config.toml
n_layer = 9
d_model = 96
n_head = 2
n_kv_head = 2
head_dim = 32
d_mlp = 384
vocab_size = 8192
activation = "tanh_gelu"
norm = "layernorm"
norm_place = "pre"
norm_eps = 1e-06
positions = "learned"
qk_norm = true
attn_scale = 0.177
bias = "all"
tie_embeddings = true
parallel_block = false
init = "normal"
init_std_qkv = 0.0542
init_std_o = 0.0673
init_std_up = 0.0776
init_std_down = 0.0776
optimizer = "muon_hyperball"
lr = 0.0133
beta1 = 0.95
weight_decay = 0.0
lr_head = 0.0101
grad_clip = 1.0
warmup_steps = 0
schedule = "wsd"
decay_fraction = 1.0
decay_shape = "linear"
final_lr_fraction = 0.0
batch_tokens = 32768
seq_len = 256
doc_mask = true
train_tokens = 132400000
steps = 4041
dataset = "wikipedia_en"
Each number is 200 + 40 x the weight over its row's rms, rounded and kept within 0 to 999. Layers, rows and columns count from 0. The size before them is the row's rms in percent of the matrix's.

# layer 2 attention value, 64x96, rms 0.0543, rows 0-40, columns 48-95
093,198,169,165,222,197,166,163,197,215,187,224,199,164,212,217,248,183,160,239,168,207,228,269,247,206,209,139,217,103,93,210,213,243,246,193,232,218,269,220,190,126,126,223,115,196,297,171,219
089,189,200,128,155,224,181,236,177,253,158,158,274,212,213,207,133,122,276,185,194,253,212,250,186,193,171,147,179,158,189,189,179,225,199,152,203,147,205,251,252,236,195,257,252,197,182,192,162
082,159,222,158,180,152,242,261,168,183,161,201,150,230,119,231,260,247,162,255,246,240,205,140,130,230,205,212,193,150,309,139,191,134,229,158,209,282,190,161,192,181,211,187,256,185,225,192,152
100,197,212,211,191,197,241,170,209,230,286,207,199,176,240,222,176,152,205,247,185,184,162,247,193,195,138,236,237,280,220,250,198,143,145,195,150,239,204,263,187,223,241,228,234,264,186,177,219
088,198,237,188,243,173,121,170,248,172,262,248,142,159,142,155,228,237,246,266,196,190,179,206,204,176,248,200,176,139,233,187,223,204,225,122,151,256,194,179,175,228,270,197,167,224,206,215,212
089,215,278,130,201,174,118,160,244,220,163,249,206,162,200,210,211,204,155,238,203,238,183,201,164,217,225,153,192,144,77,149,168,206,232,199,221,206,222,200,269,213,171,178,245,175,195,255,224
095,201,186,212,161,223,146,147,141,78,224,196,207,210,243,144,206,239,168,178,218,177,176,220,196,223,208,147,190,242,224,154,174,179,202,179,290,159,164,161,174,152,156,130,210,210,238,235,215
076,240,201,186,248,197,204,215,189,180,260,182,164,231,159,193,186,302,138,199,193,224,238,246,158,205,220,209,170,155,247,164,229,259,183,194,206,214,211,174,280,121,172,304,132,226,208,211,198
098,224,260,209,164,179,200,212,132,189,198,190,217,128,199,158,224,238,171,216,150,154,195,246,123,192,228,265,225,130,184,291,234,249,176,269,202,168,247,187,147,162,261,144,138,218,163,235,264
092,106,220,190,165,142,228,172,223,200,186,190,177,154,234,318,181,249,221,218,168,184,178,227,223,222,212,139,236,130,205,169,224,172,193,252,181,231,210,133,190,239,226,198,158,196,201,194,179
086,222,229,243,168,149,206,261,217,138,149,164,172,139,196,227,220,143,139,158,221,225,131,208,145,230,206,258,188,214,161,116,138,203,163,216,192,245,157,266,235,165,227,222,242,186,163,234,251
076,136,230,247,299,230,242,166,188,232,203,235,235,187,251,203,193,203,205,218,233,171,194,187,279,210,160,205,197,242,227,269,177,219,225,153,206,246,267,221,115,190,161,131,211,238,195,211,254
090,200,151,137,226,168,228,72,187,220,188,180,180,227,200,227,210,150,291,192,149,225,158,200,179,211,198,231,245,140,192,217,274,172,193,232,160,211,204,186,236,216,246,229,205,266,271,187,247
088,200,158,168,244,221,214,158,227,252,149,258,179,212,255,215,199,190,231,181,134,219,195,204,164,253,211,200,165,216,168,245,236,154,185,195,214,152,202,231,204,199,207,234,234,159,257,150,177
094,265,208,229,143,211,190,139,231,225,164,177,129,216,225,253,212,248,301,183,116,152,162,155,153,245,252,228,211,162,178,243,210,225,202,187,232,227,149,185,181,191,208,142,151,277,170,145,240
093,211,153,164,180,202,238,254,163,214,170,227,176,237,228,185,167,111,270,185,236,189,208,206,170,240,237,202,179,153,171,231,122,273,294,226,139,210,222,226,241,196,168,275,286,184,136,120,229
088,177,290,182,165,170,261,165,202,169,223,208,161,178,271,169,182,215,205,174,195,122,175,206,192,180,173,193,234,201,198,169,195,178,225,190,120,254,188,226,208,142,188,229,204,236,246,175,194
098,219,171,220,156,208,244,224,152,186,209,134,194,162,254,170,167,220,217,196,240,237,191,244,121,110,204,199,193,167,247,187,208,188,233,270,264,200,179,284,151,205,186,186,241,171,163,233,254
084,268,145,239,173,172,195,213,250,230,227,264,161,172,153,211,196,141,198,221,202,233,215,197,173,126,222,190,146,213,196,261,190,148,194,162,240,166,151,244,260,182,211,203,271,164,196,117,195
085,201,178,229,166,243,175,162,155,217,216,162,241,261,252,246,182,207,203,144,231,180,211,150,228,193,192,185,169,214,200,183,213,188,194,223,227,216,115,252,145,195,176,199,288,232,144,192,211
094,228,175,128,196,197,210,144,140,164,270,312,238,178,249,234,217,255,164,264,216,142,141,164,222,189,256,244,161,104,211,186,163,185,208,226,111,155,253,186,123,141,218,183,172,216,163,212,179
087,228,277,168,268,265,151,234,291,207,174,211,173,212,81,126,206,192,261,195,202,182,234,235,168,166,152,161,99,251,234,222,201,223,182,136,252,207,162,182,269,215,163,232,192,190,203,264,217
079,221,263,229,276,188,111,140,234,213,201,198,228,284,164,77,216,168,223,135,269,255,258,181,168,175,242,225,112,231,185,186,201,192,218,189,155,192,246,180,176,225,227,181,178,201,177,229,180
094,202,240,238,183,115,192,265,221,141,242,206,156,161,207,146,311,254,140,174,203,216,213,267,181,197,190,177,191,172,200,237,172,277,204,183,188,162,209,157,139,170,214,237,231,244,202,221,220
085,218,191,210,255,176,206,131,232,218,195,182,174,162,163,136,209,257,218,119,234,238,166,142,197,229,171,216,167,248,240,108,193,213,195,181,200,224,239,159,261,280,178,200,188,152,148,210,237
086,164,206,162,207,224,156,215,182,222,210,199,267,230,251,207,168,209,183,236,142,122,189,195,192,231,211,220,144,126,236,254,98,200,185,197,197,231,186,140,274,186,218,238,159,214,154,269,164
087,254,193,226,281,156,208,121,263,208,187,187,230,219,115,159,220,169,240,214,220,194,173,239,224,183,146,150,189,252,157,241,243,207,207,210,232,210,216,141,218,192,184,212,192,160,195,149,252
077,220,165,134,193,203,182,158,190,168,184,218,181,193,238,140,205,250,201,229,154,166,178,212,130,190,172,237,204,252,235,169,208,189,208,219,323,137,205,163,143,209,197,159,190,171,164,213,212
086,251,210,226,211,226,207,131,113,216,131,158,179,217,184,174,172,169,170,171,238,215,201,197,248,213,214,198,180,213,179,189,184,173,175,176,219,252,289,158,218,225,248,185,187,203,228,215,153
078,204,214,205,231,211,301,254,243,186,198,232,201,244,220,223,173,235,176,278,192,185,156,156,249,128,199,223,255,120,200,229,137,282,285,185,219,199,171,180,165,167,156,210,286,229,182,192,176
085,134,177,180,171,204,226,242,177,239,221,193,229,186,194,276,176,296,192,186,201,173,276,191,214,225,179,178,116,255,191,122,198,174,240,114,94,184,206,216,171,208,157,182,233,207,180,135,238
095,238,170,196,154,229,229,158,138,112,172,199,157,214,191,205,137,226,286,237,195,171,176,233,203,197,295,186,196,264,218,214,212,248,223,276,236,209,200,217,172,138,182,236,158,196,180,268,185
103,227,179,190,166,259,283,154,194,281,269,223,167,183,193,248,186,208,172,276,166,274,214,210,218,166,183,221,163,210,223,252,221,199,145,172,188,156,193,232,249,235,201,172,134,194,194,221,186
119,195,307,174,166,135,190,254,208,214,77,195,240,232,197,178,244,199,179,233,205,271,254,247,145,246,198,227,211,239,117,261,191,201,165,244,168,147,215,240,191,197,113,189,191,173,241,239,221
111,239,200,109,145,174,203,197,205,127,198,176,158,177,236,193,177,179,156,193,174,175,211,194,206,142,255,260,212,156,158,232,211,267,175,293,201,174,176,230,259,178,180,200,233,171,234,176,124
114,166,214,176,168,186,137,225,259,164,205,224,160,223,170,198,229,255,228,143,162,188,195,253,246,242,253,183,120,144,122,143,210,300,204,164,254,196,158,176,227,225,220,274,212,206,202,175,199
115,200,178,239,194,270,251,176,201,256,190,167,194,163,151,173,130,199,255,144,155,238,175,229,145,291,220,189,239,177,120,226,196,223,171,108,277,219,152,201,189,168,220,197,284,241,227,168,254
113,145,133,205,213,250,213,192,100,287,166,189,206,176,230,183,193,205,204,168,153,121,199,202,163,234,216,208,194,99,176,265,197,223,211,204,145,204,225,201,146,236,257,219,176,235,140,142,262
115,112,221,174,160,189,173,217,255,222,208,168,233,185,124,240,259,181,246,182,187,245,247,244,165,235,210,199,154,223,152,200,221,185,106,182,132,206,158,192,221,251,225,229,170,175,206,142,195
092,296,81,200,217,179,225,210,197,239,289,173,216,210,175,218,206,163,201,199,248,250,189,225,233,181,175,192,177,253,201,186,229,239,233,175,217,167,196,206,257,198,187,186,246,170,219,259,211
119,133,269,229,196,206,213,180,236,195,203,180,207,266,177,284,232,240,171,240,218,232,124,135,148,250,202,254,249,234,156,151,140,139,200,127,198,246,167,121,204,244,233,220,255,233,194,189,171
# layer 2 attention output (transposed), 64x96, rms 0.0675, rows 0-39, columns 48-95
091,201,208,262,130,187,192,286,185,260,225,173,216,193,172,237,209,217,211,225,291,165,101,217,168,156,275,201,205,186,194,187,249,180,188,229,225,213,158,154,149,246,207,212,239,226,211,239,196
086,169,184,249,165,211,217,153,213,194,212,249,172,181,91,236,188,241,201,200,196,230,167,238,187,225,151,289,244,206,248,117,237,209,201,252,139,232,216,213,94,212,184,289,206,144,241,185,198
078,174,246,224,264,199,171,169,221,179,245,206,254,222,183,166,207,127,232,127,163,158,236,219,264,194,231,165,206,277,196,230,201,206,245,256,174,134,242,234,216,205,204,230,139,187,192,153,326
094,204,217,198,217,187,193,193,161,151,111,180,110,240,177,169,177,210,179,231,215,247,275,186,221,263,185,128,143,155,254,207,234,281,225,213,263,181,177,165,157,227,202,181,232,205,170,212,138
082,238,169,118,152,214,196,234,174,249,182,129,221,204,192,268,192,202,207,168,209,157,200,123,227,212,192,146,190,248,140,278,226,228,188,234,271,159,208,200,232,134,140,187,183,255,230,216,241
086,215,186,262,133,158,210,197,174,138,276,208,158,228,163,176,110,249,285,181,211,174,161,225,174,189,194,264,171,234,260,251,260,246,175,218,234,211,138,236,161,175,212,217,172,179,215,225,205
094,169,145,184,215,174,177,246,201,294,195,163,241,269,130,159,178,188,199,201,189,185,218,116,126,136,249,250,231,199,152,242,240,244,185,207,153,198,262,215,247,233,164,233,167,198,217,157,234
072,184,187,198,169,160,240,192,164,235,157,262,212,210,210,190,245,177,212,194,238,170,167,160,226,185,254,160,218,215,107,275,210,170,230,239,275,235,179,114,175,184,149,247,185,193,190,184,220
098,183,128,184,165,227,233,178,202,219,201,201,173,298,178,189,169,177,167,193,199,221,182,171,298,197,171,199,233,207,179,181,95,177,186,208,209,229,162,203,208,248,175,225,253,175,221,205,91
082,313,237,201,213,186,162,161,179,197,159,242,97,227,249,112,197,127,245,193,190,195,165,208,188,189,165,219,148,204,244,241,208,255,160,188,232,196,283,226,106,183,208,209,223,216,260,170,200
086,221,173,178,156,217,198,122,169,185,225,226,251,228,105,162,189,235,180,234,217,238,180,214,191,239,255,183,174,198,208,184,216,229,189,278,205,201,226,193,267,189,177,271,192,215,190,201,204
071,244,193,164,167,209,184,222,225,190,162,170,171,217,237,228,184,157,217,119,145,253,227,174,93,194,235,206,179,136,240,195,236,269,147,237,244,148,204,172,213,228,198,166,235,256,256,235,158
092,197,283,322,161,255,173,220,190,194,239,193,236,247,272,158,189,236,172,201,185,230,223,191,243,116,151,189,116,180,208,150,162,219,253,194,175,206,256,204,164,210,142,201,209,183,246,193,115
086,190,262,288,185,126,230,173,227,178,202,186,192,147,207,175,171,275,249,204,244,183,156,240,219,186,180,182,164,161,314,110,172,173,203,172,140,291,158,214,232,215,160,200,227,200,138,246,146
091,264,207,211,238,163,216,271,208,199,227,257,212,194,208,180,175,185,95,129,207,157,152,213,257,199,154,142,158,229,258,152,136,204,128,205,190,234,277,221,211,198,184,243,193,193,212,156,142
087,221,230,185,180,196,192,121,195,183,209,156,218,196,200,226,249,223,241,115,160,190,178,239,252,161,207,262,173,151,297,126,248,186,208,208,220,227,223,175,159,237,231,208,201,113,281,252,178
084,194,177,207,196,201,122,206,187,235,152,212,116,218,197,256,164,200,206,177,302,282,229,183,177,160,178,148,213,218,218,255,195,153,182,192,283,191,206,108,192,229,231,223,182,232,184,207,268
090,130,191,169,227,177,159,195,270,239,214,184,198,220,129,188,237,140,202,252,131,211,204,190,226,260,250,229,229,175,194,220,119,183,203,165,214,196,251,187,204,205,183,188,187,135,279,239,150
076,180,244,234,252,262,204,195,176,223,131,159,248,269,160,202,160,245,159,177,194,131,138,210,186,258,213,163,177,219,269,122,235,248,162,245,165,233,196,168,204,207,180,211,118,211,157,203,213
082,186,184,185,248,181,196,239,180,114,196,215,141,186,150,189,220,192,187,198,180,229,201,207,86,214,304,200,194,189,267,183,178,237,199,186,203,131,260,170,249,233,197,192,144,197,283,207,206
090,190,219,205,208,251,201,184,269,167,115,139,228,211,181,181,228,166,188,152,302,178,238,135,162,158,213,254,204,228,207,254,176,179,202,195,237,179,125,174,277,173,210,195,242,166,246,209,170
083,172,133,219,148,159,214,247,188,198,267,172,262,213,280,253,174,280,107,195,193,158,202,195,219,198,225,203,271,192,200,178,191,187,184,239,216,306,209,195,157,189,172,162,157,238,119,194,234
070,161,140,102,197,228,292,209,215,176,196,221,189,155,221,288,184,263,292,195,190,189,208,186,216,184,177,202,322,206,141,204,213,132,198,198,197,193,163,212,283,149,202,170,203,242,192,223,262
091,168,189,179,172,225,239,121,178,288,187,217,243,199,152,263,171,93,241,250,214,186,206,245,218,197,210,149,193,207,186,156,194,189,186,304,216,216,188,256,226,231,210,206,154,180,172,120,224
075,215,206,252,202,217,213,234,239,202,235,271,302,187,322,178,174,228,218,245,170,137,198,163,187,210,162,150,198,202,185,225,210,189,158,181,208,218,165,267,227,108,265,180,160,175,208,181,128
081,228,133,162,173,131,235,211,238,172,149,260,154,215,200,169,213,220,199,155,217,206,130,185,241,216,148,256,207,261,258,240,208,197,146,183,211,243,184,172,206,197,104,207,264,176,194,232,270
084,138,137,224,157,193,165,258,227,227,196,182,220,186,304,217,157,318,200,223,238,139,206,225,189,208,237,174,227,204,234,144,309,177,177,206,191,216,176,257,169,200,137,202,187,261,173,193,136
071,162,156,210,165,173,225,251,273,267,214,176,208,159,119,224,215,167,158,180,275,208,256,187,219,168,247,193,210,196,213,228,215,176,196,161,124,258,196,259,191,190,211,202,171,202,214,168,196
082,172,197,211,204,125,214,264,320,195,254,239,252,143,196,164,153,257,179,134,142,211,163,179,222,141,172,291,242,179,225,233,229,227,170,241,177,210,161,222,196,213,189,242,289,198,209,164,192
076,237,204,192,152,235,134,177,207,254,204,184,225,187,211,205,242,134,187,107,202,244,216,230,119,176,183,212,181,183,240,212,190,190,164,217,154,177,191,150,129,221,196,219,132,201,204,160,230
083,253,195,188,199,213,179,175,147,167,158,247,177,137,184,236,276,130,271,191,245,194,192,238,135,232,290,160,210,217,221,190,194,161,181,203,231,244,216,160,267,215,256,240,197,157,245,237,213
089,180,219,115,216,177,215,208,234,291,195,123,283,160,252,120,157,218,137,158,175,192,183,131,200,182,171,264,223,126,207,212,156,208,168,157,216,292,227,174,189,240,258,198,199,205,250,129,150
110,140,210,225,219,185,127,231,218,80,188,118,187,218,201,140,202,189,193,148,219,174,129,185,274,221,185,182,218,183,186,178,222,161,222,239,174,213,229,190,172,166,205,225,221,226,197,191,235
119,278,104,170,203,248,257,148,178,186,307,184,200,182,238,197,191,226,233,206,200,139,166,161,267,195,218,149,210,169,240,168,202,181,170,136,217,185,203,178,234,234,312,182,231,194,167,142,132
111,183,228,281,228,273,184,223,188,267,172,220,251,209,166,206,199,208,213,211,230,216,161,194,190,247,138,189,134,201,181,182,232,212,279,124,147,198,191,198,173,228,178,199,250,209,206,189,232
126,217,226,203,247,167,261,175,191,256,181,166,234,150,238,189,186,168,177,232,235,244,194,142,134,194,183,252,232,300,297,234,217,139,225,235,135,147,209,199,159,165,195,142,191,221,203,225,152
122,147,202,80,190,94,176,203,214,127,173,266,208,242,273,183,274,183,164,226,243,117,209,155,266,171,183,217,140,229,281,168,172,196,204,259,205,165,215,225,199,253,216,198,140,203,173,237,129
112,233,233,201,181,181,210,201,288,111,188,275,224,255,181,202,176,199,213,254,192,208,166,223,248,212,215,191,204,289,189,126,207,232,211,207,248,173,235,240,246,178,175,172,222,202,284,249,153
115,240,201,232,216,194,244,134,186,172,172,174,185,171,212,164,160,174,153,196,207,208,157,265,286,167,150,244,175,155,257,133,190,217,275,233,290,198,282,191,180,177,177,194,239,252,145,255,184
093,117,275,209,199,212,140,200,198,160,155,161,134,210,237,157,222,208,167,221,237,193,210,166,156,231,205,188,215,172,202,240,149,164,124,254,186,217,195,125,158,220,210,185,164,220,222,98,186
# layer 2 attention query, 64x96, rms 0.0528, rows 32-63, columns 48-95
095,212,192,230,237,236,189,202,141,227,213,252,174,226,212,235,170,225,152,171,114,256,308,289,131,240,150,199,194,184,178,245,162,228,196,178,204,186,201,234,308,208,185,220,229,186,171,252,211
108,158,170,257,201,138,208,293,195,106,196,205,170,202,242,199,210,226,201,175,204,113,162,203,278,212,170,227,100,228,193,194,238,187,206,272,187,219,173,205,163,230,186,208,232,211,138,228,196
129,185,218,188,222,231,160,274,220,240,140,211,183,92,225,206,213,216,229,193,223,245,212,137,104,198,205,223,217,197,160,282,213,168,169,171,232,193,165,87,189,204,184,238,205,248,201,213,230
107,222,212,141,135,141,180,197,205,176,253,262,206,248,236,234,203,244,223,199,165,204,220,225,205,188,192,149,219,127,209,193,178,239,163,180,255,171,190,211,233,222,163,231,183,194,169,219,186
108,247,211,245,202,241,213,153,219,196,276,207,236,199,138,162,130,203,310,205,163,206,185,195,300,249,188,151,234,171,232,169,180,247,195,172,219,156,189,213,220,196,263,209,213,165,242,151,202
095,187,168,227,238,234,204,223,182,206,186,226,279,159,218,226,243,226,268,171,211,177,203,221,194,167,115,162,264,204,214,196,183,143,282,158,211,191,164,205,253,142,213,237,239,212,221,251,235
082,176,214,216,171,258,221,166,206,113,276,209,220,233,197,158,184,148,205,155,264,218,230,237,243,259,292,114,185,261,198,206,190,166,196,182,219,138,228,158,244,208,169,158,239,187,201,174,163
092,200,173,230,202,221,201,202,128,193,231,192,174,218,196,209,218,177,123,197,231,236,308,254,173,228,151,292,119,232,110,249,251,221,309,186,223,218,166,314,174,243,186,185,183,160,197,223,185
100,191,221,235,163,144,152,219,155,188,242,247,185,224,201,252,201,257,133,147,189,208,290,259,203,182,135,197,153,200,139,207,197,267,222,196,213,222,114,268,170,225,175,173,232,195,163,319,194
084,214,140,250,222,206,169,217,149,273,222,234,203,199,203,154,221,186,192,222,164,251,269,140,157,147,284,221,244,184,226,94,231,262,246,176,289,192,201,249,255,172,194,159,269,213,162,200,197
107,149,193,138,215,173,149,199,186,199,259,195,235,135,198,106,246,224,158,208,186,233,109,254,201,166,233,201,230,255,229,181,166,179,257,194,168,179,237,210,219,185,167,242,238,264,150,201,207
098,192,218,176,198,150,126,171,88,188,261,208,183,199,192,231,192,194,186,208,195,168,232,241,197,216,133,163,220,159,197,196,197,181,189,197,194,252,291,257,171,190,168,220,144,248,192,157,234
106,183,187,230,200,268,184,188,179,143,162,254,116,250,210,173,164,191,167,138,197,337,230,170,170,235,196,143,229,150,158,207,169,225,226,192,222,199,219,173,138,194,202,186,237,236,189,225,219
087,226,171,152,253,194,171,224,156,223,203,196,193,245,198,265,250,177,139,247,153,125,199,199,244,238,195,236,116,227,137,175,242,247,308,227,278,148,154,246,235,163,241,190,177,252,142,240,250
072,207,278,203,217,148,174,199,234,133,206,178,280,253,217,275,245,166,158,239,137,197,219,204,233,175,165,222,142,189,136,131,158,191,206,146,184,271,188,241,144,210,160,166,201,150,224,221,248
096,182,213,184,222,185,249,240,259,139,268,138,241,154,236,195,160,203,201,271,186,182,136,243,237,189,222,156,249,176,237,162,216,257,268,152,219,166,226,167,263,179,224,181,201,232,226,219,141
108,128,238,214,210,168,233,161,212,245,168,155,230,197,228,259,201,287,147,196,217,220,250,200,117,179,238,204,177,223,213,190,244,185,232,250,196,231,166,250,182,190,146,172,174,153,192,218,206
094,187,238,167,228,218,160,199,237,154,205,159,189,234,186,119,140,226,170,197,126,246,195,226,228,177,231,185,239,157,242,139,157,251,57,230,195,265,236,157,209,201,172,174,227,218,184,199,178
098,272,184,196,259,168,239,228,250,192,199,163,232,112,187,228,182,221,226,248,171,203,168,231,195,231,200,255,211,212,215,199,179,170,227,86,168,229,247,179,188,237,207,237,177,196,194,168,195
118,237,178,235,153,209,198,183,227,238,203,165,197,239,261,208,176,263,146,183,216,169,253,195,220,214,128,207,119,216,144,204,251,138,147,177,177,216,172,326,176,206,187,193,180,140,203,244,178
119,194,220,124,272,197,195,211,244,112,213,225,222,189,169,201,224,178,224,247,168,246,188,124,166,162,233,225,247,240,222,161,159,257,216,201,229,227,214,144,249,227,241,229,148,156,258,185,184
088,232,214,201,166,225,243,205,222,112,244,254,267,241,208,182,246,185,182,213,202,224,186,218,256,179,279,199,214,184,214,175,210,223,259,130,186,201,244,177,200,195,248,233,174,199,178,141,270
116,186,144,159,158,163,224,126,158,210,242,297,202,225,195,128,231,240,231,246,170,173,217,233,212,165,209,169,236,191,278,166,200,228,134,240,227,166,234,205,254,263,203,196,169,226,210,214,112
102,168,163,105,182,262,183,207,234,164,200,233,155,238,195,179,271,263,189,199,191,161,173,197,225,222,203,183,186,192,127,207,221,184,194,204,216,209,187,212,232,237,192,249,190,234,184,162,217
099,172,218,213,212,231,270,189,188,240,284,165,260,181,120,140,157,213,254,160,203,187,198,204,220,199,207,133,271,196,238,201,204,154,254,226,156,151,220,127,176,217,234,160,187,207,260,165,205
096,221,202,238,257,237,289,165,183,139,270,217,193,189,213,218,178,244,193,264,260,195,206,179,232,195,226,203,165,214,217,184,249,151,201,239,177,161,206,157,183,264,267,177,136,170,125,162,189
097,127,215,218,196,187,249,192,235,189,134,199,236,241,236,141,226,249,229,118,163,220,192,174,149,176,144,239,226,181,159,148,248,219,172,227,156,188,146,183,195,166,180,250,173,216,219,227,227
097,191,224,186,178,186,99,213,222,164,253,180,183,245,142,238,244,189,200,246,113,258,186,269,190,194,247,215,264,229,187,180,148,191,184,160,155,259,215,201,239,237,142,192,188,135,224,157,214
118,171,227,222,330,196,137,172,206,172,162,175,154,164,220,228,132,231,187,195,183,191,245,239,196,206,159,226,230,218,242,170,221,157,213,246,202,142,182,196,172,210,221,243,246,158,161,203,245
090,237,235,285,219,215,136,205,188,196,207,189,279,203,167,198,265,138,130,167,152,193,186,169,145,110,221,240,199,116,170,227,253,257,218,191,213,236,233,148,186,167,158,173,180,194,170,191,225
081,160,195,261,130,229,142,174,239,258,151,229,142,197,146,213,231,259,185,201,269,217,178,196,107,202,195,214,261,212,151,216,273,181,166,112,168,225,199,191,218,204,219,165,202,213,178,246,200
074,208,217,186,255,228,170,219,166,275,179,192,192,136,173,207,238,107,270,194,151,206,224,244,205,200,152,196,230,139,200,142,194,189,208,255,214,189,225,190,254,178,231,219,177,160,237,211,231
# layer 2 attention key, 64x96, rms 0.0544, rows 32-63, columns 48-95
083,204,205,249,161,222,242,158,210,201,236,236,126,204,185,218,226,262,203,214,156,211,271,302,156,236,98,215,248,176,157,151,195,199,226,224,241,221,174,213,169,265,186,216,187,167,172,217,188
115,148,169,230,176,159,224,268,182,144,158,253,203,205,238,218,220,260,196,194,220,95,139,196,260,200,171,184,89,191,249,190,241,177,173,268,203,207,178,175,182,184,200,223,194,240,137,215,196
130,196,168,181,237,228,179,235,244,173,131,186,125,88,279,216,222,209,225,228,210,256,212,163,146,224,240,263,228,206,189,274,236,191,185,187,225,265,123,120,203,176,211,224,213,196,157,186,249
109,213,193,217,137,186,216,213,158,180,235,268,200,269,205,248,228,222,218,208,208,216,204,281,200,169,116,138,191,177,188,136,190,239,152,147,257,210,249,206,218,229,205,226,167,197,187,230,178
109,244,195,223,173,216,236,83,216,186,259,241,223,269,116,212,133,220,207,218,107,165,216,256,266,219,194,196,209,183,154,104,191,252,172,232,228,166,187,238,225,234,264,222,200,212,243,213,209
107,185,211,234,217,247,196,248,118,203,161,185,281,118,263,233,210,210,295,133,230,185,166,245,201,196,142,190,243,244,217,274,188,156,265,194,237,157,152,169,241,135,211,203,204,172,187,199,206
079,216,240,238,184,229,206,179,208,194,225,227,177,285,168,189,199,180,217,183,239,240,121,211,183,177,242,202,213,282,172,239,228,218,188,185,93,132,215,197,179,244,148,237,218,198,260,118,191
081,243,235,240,187,169,162,163,196,232,246,218,142,165,175,290,206,214,150,204,232,225,235,185,142,147,160,156,135,230,136,196,269,237,255,219,301,171,192,243,131,222,175,225,228,190,152,205,208
095,200,212,272,174,179,134,237,220,193,255,239,153,219,200,235,209,269,109,163,162,137,240,250,204,206,75,181,160,183,151,183,209,232,222,191,227,248,168,260,183,238,153,164,229,190,159,252,187
090,190,203,228,191,187,123,129,197,250,240,250,209,186,181,179,193,141,206,225,185,248,239,156,104,157,219,236,269,251,184,168,196,238,294,165,236,263,143,201,212,222,200,157,214,245,128,260,218
122,176,231,176,259,144,160,176,233,163,203,213,198,177,176,215,148,191,144,218,221,186,171,242,179,191,237,229,229,249,249,117,215,178,239,223,187,126,248,201,160,187,203,246,268,271,164,220,257
084,192,238,187,190,166,162,225,194,214,294,186,196,248,143,240,222,134,172,181,159,193,207,241,171,158,148,201,133,133,232,183,216,235,212,190,223,232,253,245,185,242,148,201,186,187,219,202,189
120,214,207,247,177,261,211,144,190,168,203,280,147,271,195,191,234,146,174,107,223,229,146,208,144,188,213,200,216,124,113,195,244,231,177,220,226,177,196,222,185,185,166,201,257,234,212,218,237
083,159,218,217,227,192,167,257,168,250,220,216,185,181,232,217,309,152,197,189,190,125,217,163,250,202,151,245,155,236,151,251,229,191,273,188,251,180,192,223,224,229,262,137,163,189,229,191,205
068,183,301,190,184,194,195,209,321,198,233,167,229,269,220,219,178,275,152,238,158,162,175,154,251,236,134,245,155,189,176,202,206,208,181,188,185,205,161,220,155,136,161,177,171,189,176,246,165
075,270,185,232,171,99,286,252,238,227,232,216,225,128,130,272,208,210,198,214,173,145,149,209,285,179,225,162,162,186,209,181,223,182,263,134,204,244,235,176,165,149,247,161,167,209,189,177,218
113,184,236,209,218,162,192,195,218,218,253,125,200,178,216,224,209,267,158,170,196,192,245,182,87,153,255,219,191,262,185,178,269,158,232,258,162,223,128,224,176,225,152,193,133,198,165,216,201
110,172,212,237,188,204,169,132,187,155,206,192,212,256,172,174,174,161,168,191,159,216,209,226,199,158,197,217,228,130,216,140,140,227,132,225,176,217,200,111,207,166,153,207,210,224,165,208,227
100,275,222,195,228,162,220,287,241,199,204,165,207,125,185,260,162,234,287,271,175,170,168,206,206,214,221,241,227,206,206,205,225,181,218,121,194,262,187,201,228,162,248,202,180,182,181,164,178
085,287,206,165,157,195,306,141,237,148,212,254,192,269,187,230,182,250,193,171,210,171,233,257,194,268,219,210,117,210,131,180,186,250,178,207,229,140,155,250,213,229,172,249,133,209,209,208,124
110,200,244,128,242,182,179,193,246,134,200,269,135,238,212,249,200,205,225,230,166,181,196,146,141,208,260,209,211,223,179,169,213,225,186,176,264,165,177,198,245,236,231,148,135,237,254,249,214
099,226,168,213,238,276,201,309,146,123,224,178,194,178,162,139,217,160,218,203,199,206,167,220,263,175,273,247,249,163,203,180,177,153,151,172,183,189,250,162,161,231,216,251,177,225,192,162,148
135,163,153,207,204,156,236,137,124,241,219,234,204,189,211,93,197,227,236,234,167,199,216,225,206,164,201,182,244,210,295,166,190,182,170,267,217,136,212,192,226,296,239,200,188,220,217,204,118
107,202,195,152,290,265,204,175,224,196,175,171,94,213,223,197,222,267,168,192,182,178,230,232,228,238,191,190,194,206,139,190,204,142,197,192,195,162,184,240,183,237,195,261,236,132,182,184,223
085,207,170,242,208,201,291,133,190,273,172,187,237,140,199,192,218,263,232,163,249,202,177,183,242,151,194,176,206,193,250,174,179,150,284,221,205,117,197,174,222,171,225,210,254,248,160,202,137
118,216,200,227,200,215,315,200,239,219,251,229,205,252,173,192,196,284,187,252,261,177,230,189,183,197,252,207,137,180,130,140,235,191,240,212,158,159,188,216,174,263,206,191,184,215,176,158,210
104,158,225,229,194,225,180,185,171,205,156,213,209,258,228,168,179,250,248,100,231,201,196,164,185,213,123,226,213,169,192,196,235,194,128,245,162,168,185,211,189,226,198,207,199,217,220,177,229
098,191,273,188,191,199,136,218,245,174,188,203,173,251,190,211,248,214,194,250,126,204,217,238,174,141,288,178,266,234,196,120,155,244,186,139,199,247,195,228,206,239,190,190,242,154,217,196,190
114,228,245,277,272,221,217,186,219,181,146,140,162,217,223,269,120,166,225,215,182,193,273,181,186,209,202,239,242,179,223,203,221,188,162,215,228,187,196,178,158,178,235,176,200,109,228,195,195
113,157,222,263,264,230,120,264,115,156,176,110,226,151,215,149,282,193,187,171,140,242,188,226,187,121,221,212,210,162,220,239,181,189,221,170,169,249,212,149,214,150,191,209,190,211,181,150,184
095,260,197,210,216,248,181,137,231,190,180,231,128,183,250,201,199,238,181,165,234,253,208,161,120,205,221,193,178,196,169,204,200,228,156,212,197,206,125,209,180,199,191,181,260,220,177,211,192
066,195,187,167,245,170,260,180,173,267,268,270,211,195,196,171,255,249,260,177,202,130,182,172,157,187,169,184,210,228,199,253,195,192,177,199,246,155,148,141,271,196,214,216,214,192,246,214,169